config.toml
n_layer = 14
d_model = 384
n_head = 12
n_kv_head = 12
head_dim = 32
d_mlp = 768
vocab_size = 8192
activation = "swiglu"
norm = "rmsnorm"
norm_place = "pre"
norm_eps = 1e-05
positions = "rope"
rope_base = 10000.0
rope_fraction = 0.75
qk_norm = false
attn_scale = 0.177
bias = "none"
tie_embeddings = false
parallel_block = false
init = "trunc"
init_std_qkv = 0.0207
init_std_o = 0.0
init_std_up = 0.0207
init_std_down = 0.0
optimizer = "muon_variant"
lr = 0.0159
lr_mult_o = 2.0
beta1 = 0.9
lr_head = 0.0127
grad_clip = 2.0
warmup_steps = 200
schedule = "wsd"
decay_fraction = 1.0
decay_shape = "linear"
final_lr_fraction = 0.02
batch_tokens = 131072
seq_len = 1024
doc_mask = true
train_tokens = 455400000
steps = 3475
dataset = "wikipedia_en"
Each number is 128 + 32 x the weight over its row's rms, rounded and kept within 0 to 255. Layers, rows and columns count from 0. Numbers have three digits each. The size before them is the row's rms in percent of the matrix's.

# layer 3 attention key, 384x384, rms 0.103, rows 97-127, columns 288-383
095:088105109163112177101107093138144141138143128152105069147091181164157125090070104096104117061150152145148146131170135164141126120144150142146120096088137151178169109099103124078091138096089120148107169199120214140143083144123067134156142168098130132159101172153114122173139141138164093151
091:178093181176113178071136143182107121088085112076105128114143119132137147113147127107133106108178103115116115121155136108131120152038130157086170109153110133110074077124138110156184125128084135157154107158202120157108153159075139108162151072164094142138103070166115109149073116131135109150
095:133089127101129088135172155146142114134081137133138085108140098141049133128096125123119136116178098087114120153099143097159113096082137134098174153122139143106136098113189101105125198130126150106120085137129158076073097093136059135135073113131043091113132100093174182091172154093120158104
100:050143081170135122147155133140139113159134130157192113130115162166155112155169075151129141101132164147110133141062093130118143102125136084129076163124138123141155140150120135124096112158154094134100133111121123119153112163132063124117067105099081079137218168136148136165102106133152105147
084:112138163143155121116105201129160061096154075109193097133131150164113154100061136100118109096129197113063087171111112150102144058053123116149119158116098168166131119129075087178109167147109097087130154138126068064102153140109132137150170125083131133167151179139135179120128098134193134150
097:095127141141150130111175169148177139116111131189117168118124177134123116103073126121123157137156114065163081132112131112145168147118123141129105116132117145151105124132104075168130036067043135161118113135178139197119138066063146145114178108169085098117060065125063133090105143172118145081
091:127106123102115157114111097148106181136088139084132099092184171119118101065120110114105114103107070114139113106099171069169104111162067191093083160109120151122128099101187122134132143115147174115107112138156177132130066011141137082100115174162082097133086079105117099143168124131125175117
080:194119130177078115083186087193178154139178116178130115161107136170133223151176097145100129137165115081093127101183176134107119112123167095148058101137166135144113169146144060074150138121103140078162139164125096161199089081149128158173065090156130117170126160092154105145092217132123136118
081:099158091127142109136123152093165135099195098109147133138144154137153152094101085117119106110154157115066072135163118163153130202055165119153140051102130150143161196114066110162099114109148109134124138123090057089146123192077184095124132139108116224113110158174163186097155096166154136155
096:161135147076220166132134153111165148106142091194149142128149154033131113106126094141047158124127131145169101116156119154084142197193153159143164088142137141198121154123150098146125068068140094151128129094092126082143167155116153107120211119099126158136124155140102155145143080188136170102
090:063149119143125129125091172092149094126091091172127125129161104137114112120110146093146040139163149152133189168095110121138113134108125104149137148097097074094161158163161160094074149153123097125115130059128111061129121141143058158070087169125124110143150173165128164120154059103112096142
094:151148133114115112130096120165145148161151156128169153146088066103162130118129088112118145133134132163098120115098145116167125159165107118197088096142137137163121146086158108112128138086178154200125125090101152126137119172161099175127038090055161109155158143120155132133168118191116107139
101:131110090097197108149140158118141147142121108156112118090133097129117119146120106122142130154117148097109095108078141111140104152069132089096141064135137135161134095064069124162106072102101166135102119091144137132128190121073145108145188134154065124148083123152108112154129152132125116143
073:133144112140066099117164152100105138150118122131159140103143110154177137132121083120118127096151141104163072133148138083092136255156129103108139137015106155147148136098137131118117082147116106128082078121119201139107217128118182139105170123143112116057142140153122217130119045181136118152
105:088143161168117117132102105154112185116116122040115116123114156135091103159156134110163166081087097121098178149136047122079161125162100151077129135215118181038157090115117203145119158194117179063127063169143138171127116106155101077158140154126163142119157121133108124118120138117075165092
115:135141136123124145093098156069169139091109102134079070138148100126130122138136080131087126160106157174083137150209143152140132186147139123101142103168125073127127137118179166172098122109121131115110101148158143078157078149102096086179098142116139114127152150100091187129180107137095106169
109:057111113133157096195121112124170126144105132123144205109169131132123115123159142133100103134099113119139155187107064081102140173185155159119151153068129166110176131204202112146129097146130097127125084135120138130137133066070173117088101135117122132117080089110095086137164162153137168123
107:112134145075141051162119119118093086162155129171105175149104052110177120109127134168108136143118130164172149147153091095137085135153145109153169123156178041177165143100187103117185077120171106250149106114135173075133104111057205151122119117123111089173090100136219130046158038147132063163
105:127148105106048183127147129168115097149120159186094122101091093058126117094082162147134128127162122185115116076132161103104115120115104123127113142087164138111140154072118132120163135108138095096125110103118142162073103177133144118072079089119095107156081062107223164144151112110141141116
119:097098118119121111104118112177115148084094124182086055140105130114126084115113174149120147157158153079130129117103115166170130134125138124114121131086177191197100092142205107062146084150114142122130164118140138179144076116152088066169167122153106138162104105126115051212073165134139111098
102:048092123110169126121126130112145171121127170127042139083108099126128129107150164107118128151114171163140119096091111156120142111107129140118147163072109121140133135132175165164128125103171078172107130102131105083152076130092121070122215136105165114092113111129175153125117040100102081197
109:157141137139046155087099137081099125121110101082119103136075165128176107145123058116130110124081096074162140129099164168155142095146144138075109130160110132161103146099105145101139138167113121153143102137084160174112144116142085127128088076076129178174143113132158118178197085108154115164
109:215155108124151083115145097061172141141096062204148125164104104095147153109111128145082091115172159140136034154079150133111132116178127083091149175104108195156178160109211153090171150132145112137109154125181135135088117111144191186130153097130103128081113107112169255178103095188080134183
120:085107103205173104107135134147138116111101084104170200159146046094103130133183080133238150146099076061182139100112105112080143132143141122101131195142130075110131162111109160106201095172100114190095112141117173134102176073174090130142083135152113099123140133126107106093063124174128114170
114:117144152117131068149141130133101116149126128129143056114161147164182104143091227096156144092125114130138175161112148077065102145081122157206171089224111149075110116160121171102117131050146107200090126151158116101117150182096144129132146093145104123143211114107137169050124169192097100141
100:127112083093186132186083142183153106139081174116187114157126125168090117144133142107167111142144160062152075172139140095165102189057128135147104139107099132108126152151133123173103132130131108142138152102126141064141144201094146139119174128120094152137097156121161189176104201031163091119
099:108122154152231118147165160116131139088064057061120072134159125179170119113115174117112126107135111150116110199146163121069145190134123137148130093114142061120143120186051185124166099103175144103078094078157087125136174150167126139156172081099096169174126166108133225139173134192118138123
102:104075145120114124114109136132153133124121127101073033175188206166138175112166152107085141082113166168119129109063142114159127174104158146145078113132142186140138089139184183136178129118163167119118191096177087183136099149136159134128083076128135175137139120125110203027121074144088112136
104:101110099070209162151086135112157106105138092130173102160176193110077065134204184073154108133084160093111133192149139134121130148133150181126128122128078111154094145131189107168086080148134113193123139090114106160133159110156096113154130138168140095034063131103118162111091174120183095079
109:208128166132121108154110099107147161121092108116100156139111058118178130115155139114141146101171111110223096033102109103116115071117147145112123123124115149143194115134153152112161116150145089105115132106094145145105117138167165140135164114141145202161131068137129116140133051139174091116
108:040126129110167148153132143098135182071091047138094107082121072109136073129190089128078150106111118183157103137164162143163102172163164116155134157080164132146146147168125107121214105163137137138119115120091088086114123102087121136156111146137124121122096117132129160191086101056147135122
# layer 3 attention query, 384x384, rms 0.099, rows 98-127, columns 288-383
103:110141103127110081133152147125093126128141111153084106151125094132126101161135092083149161046116164131069132101090079193111169087132113135129131137105108115161161146113122100064094168151133069142140143131115170124139119111150133105081084169152071062120157107146074142131129119173133117100
095:082105123150199105158123091128130081115166144149181124156078126143096117127119165141160137197131182135104110130097118098107197125163180165160074183130147136140160139117092111129113150142140118117145136098118165120140087171102134100154129094098133061160117146167162124102116127130163059124
100:138079149093143176108136136093133134091149162126106131077101141138119167121103120120104139194173134111152099129189131107128123133139149119101091054101109127053141121149156193132140103047134106183094124052122120099100100088091159149142160074088119137141074181058089102113099147154078188194
108:176130163063148145116143117154124122110086126071130177130179100145131069082086176127090122090097110116139098136142109118077067154088104107115152044133127126103109133107065096111144092093048128116133091154120059083143169111125114185142139111177176180128100095068104168116141178127113146155
094:153108079137121081157110069087082158148105103085124094090155140091158130175155116135140115062086149121089106131145139095127135076102153118097183188128121157138137161153115159138131167033117120142124167083144166072132121108153158082127112131141100117123118109077127140155101108164124110122
094:067137126143131119108120148124094119146145151066134083189127106095107154220098114127161090039114138127177169170101142139130105027136127174160172196131151124188132090179111167123069136103152080094162163105137145111141101131209076069120101117128142085236217123117118097144139170118166052101
099:102106078161133139166141149094135148111128112216130117168052146172171130142185145133178138137191212125136176116091122162143140154190100142135165128155098111116151159099158109098124187150149095130183164129075170165173143148105139037132078101082126098131134138080098132105148179128073116093
081:188082118119175163149138146122108144103168134131123132069188188137118099133123103173121142129208120081138080150168130140143112160101092104119089094127109167075149164172152122161128132049063176151109137153099187096071139069093151114126145086131072114105070144138113111127088129163080218180
083:132066149056142180140145141124141138080128196092139161166173163160135120133109145143174102144156064113152111143135139109079088168143159168180116087097143082107121139134158125171138138053123157160119133097116144109124119104136180112085165101108057174167028105197124141123073114159117137165
112:169154174092126101098133117093137112101113142091123154105147145109134142139100150126117119101121121131140101120142150082081136118052150121139150081103165108099105111175085113175138067083149108135089098151160088105096149040139070204163120146193071113084111148111154118133123107112162108162
100:099165104138104166139139117132103119145140161117153116141097112123059170108142141118124093157152141163112132175128137123186123102132123087148076159184127112070128115125121149095105140146138175105095171133108088133126079177093152154105081176073181159125126161152161111147150192138112222153
093:101142080141115140163132121133134140138176058161086119230104146152145113079176172161191140135129163098137135138139136172078101115140187156167153107148097102134174133122157087121106162205156068115137134109152164161128052124115160127109122132194075147119080063172101123140108132125094088125
105:130099173094105135099136151111135092100100086068099184096228146100146129113097137117130149057122088131163102114137075128115100137113132133126120069093117179151065138163126145172106080162133145145129102186119170097097165057161085144080177129187090180122077165098164116131104118153074170189
090:148138167163137172164140143191112133149159105184131097087210135141133170138040122126079189107129123154114132063157090149136058146064097109109074094154119209179138116116116154107156084102055180129124123144171096195083161138104115165089163138203132151175143118110137153137144123099140213068
108:107139123097105080074133109086124156107175143158138132151154111171216099097127141128190136179101108099118089183136100191194169132148152116188102103119099074101168168110102124159159126151108118097125083136072076082085055159114151144116142185112105126217054139184141130166181037153140087157
107:114072110133178119157111133133140126092090054178139141168102091132092133153120131121118132143146148139151132103070194141116165153159146137086115078121096141129123155124112152168126062114142058152100104138105093139127152065122108071022165111131158122110091113138139145113178136101165113091
102:155123115120143166137141093103125103114168102140106113132131091090126044125145146158161168127113143146181078091070217113106126132112146120139155172144079123155129114161109119154104083185144102147132120080152108181113108128144152128089099181074159170144166158105149147095133130131158064186
105:144127073148147088119146118043148140112146097178092154116138049099130127168190088144127067097126154131131090118089130169157182177101139130124130165160132114132098128153128155161153081083139127171112151121129182096132066120118146117196087110100125134156191169143157147111183074173124133100
107:122101064116127060117119168141141183095212096146098143155107094132095083118107176127102157189173183120170128110142082113095143143164191131111139148110126141071132158164126161124111127125124137136115096118095144117104104142093088080175125110156126083008094109100090100119133118089128056070
108:120092160094144147102136128133111102160107142147077139135066157128122108166098135088107062166124189123134099082128055082055084159146114127147111128112177114180070208132141070142131115135117079145145133104139110102126083058120088117117202099140094090145048133037094117145139080154082101171
110:080166116097120104103129111106119096161100187177185099078183129097133140117131110165109089104138091145147126107095108113174141081129144121180121140131143106143073097132109126095096126137084139149108180151034108163124094152120097119156125169157182134186151121089142099179147090138106114159
099:097124101037149080123087084086136141112195134118174100131129154101143109116146142098120103078152150148134096116076125147065195187151143176152118201130166143143141161150177109144158139146157077121173167136159179089111151145154144153183093110100148141142135123128137128165115121167170174099
111:071157146125078109129104124136106130120047134135128129129157077186115139125097118146142164094078091152114161111150133111118092155164148153109184097116141112159091126140160160110103129086130107140139130173113232192152162157100093126115110163064255158171120127104137101121111195181075165145
105:154144093133126117088123167053090159148106159116118131189099172131116118151155093142138142160157134128190106066113139121088117101099095100116093121143095140126133173134106127162147149195176114094111141106097084132121165172123119179130107175141148081129095077121108164127139137111160120158
101:147100158167141127107161179162092161120080109125148126159136168113128153115158172130161132097161100127138084107083143084155090100102152105127168095122135072139168139119146124101184099142083120091157185112135111065155086111159137166140212127174055097146093089151157113140125190091137094063
097:088082137154137126186123144155157124118105126081173147132169143040131091139159106163106172148126067147123096114156146163189142173076134133110125148152100143136114139124126121168186105134070116097098148113107148154083129100105160118097159101145154099144093116136156150135124108165095255072
100:104127195150124134101142113120154195177160138109149122131117152117136056165135124161066131136102228130152092130103184118181091129152081127182085114115084027127122191130139138089193180167122074115103150098147124129140077157128129173191174170098143155084115130046133116149123121124085185112
101:153121166073118157141175131139123069123114100177198136100095153153143134110158139137129137172129095114104128100147115108134139158163154136146144123111150054119205106117177153095094102151166155171149124173173145097095071140125149068113152119115111138071080100154086145149087199080152102164
108:112134159234110096095103121123122058113126120152124061169072144155096100079067116107142113078088137107120188130114167064160187125173154140135101199130115128145116175173134183111182135107150083090080124111188112136146085159097133107184167087099025164117128140154146115139126154117082177072
109:089130134075133055064152143069151131100117074096098184145136107171168070102112128147145120109125124118134131109098119164169116135083126181130148100149201127120093150133099157180106107152131110149128100172115173094120082145171153173140158178190106170083127156089129102138160163114094041123
# layer 3 attention value, 384x384, rms 0.0749, rows 96-99, columns 288-383
113:156129040119116134169097109141141154058147092116118125151128125039141141123187144056141104132155077086142145130127147164173107111102108081109134084145100122074131096099117133150168110131087113133088124100108135136051147136090093116197103140185169148081064168170141137154101094128119106106
111:103140088119106143141132186136159217162074129126192138108157146158134093178116105096126194088130138120165120143152130191066166130173154161105115086092088122173127150137123097180070147102190146143114118105182193102139180167129080117190120099098100097131107153116101140123123159118166091154
113:137119085127139043147141121117162152097126109125114153141130148093098174140125143102121150104113103110077133107122112111097126143083149146124127086120103120132131111192138128199106109114081091120077144147149064096108055080145113097083152126116150163108094172140120129132115126140077107127
108:146114022109135121079137088137177090102123137145063114124106135138170144099171115083118124157167156120140141105139096147110084114156102080108141074122098151078155126116126163111180140149126091130117142162166116124078104106149150108109141120126128120165122157060140137120120102107111172136
# layer 3 attention output (transposed), 384x384, rms 0.149, rows 96-98, columns 288-383
127:150104106137121120167170173100145128100115190174187150129141176179143088130114168137074103073146093102119176134095162134113087136117133137141098128074128224138180205118137171131094102143124143109104156113143169159149138169137091109107173110114137125167134079119113103110147120164131087160
116:157101160136175139111170080127087070139176121169090143149101111132138181105119115122101150152091135119120099151156075111179073102121142090141119117200134151078134118141137135114142151165064111125129182155128087147110136085161206125080128111127166130129132110128153113170117116194134108141
101:104148080137108227114086140146091052146168180112144132179134135145093094142081120110078151127110127141175084115175126153094162117144086145121126159172144129101187156153150096104115128137133138089194125180141194108095111155155126150132071145165101105110132149146104121130114172122119150182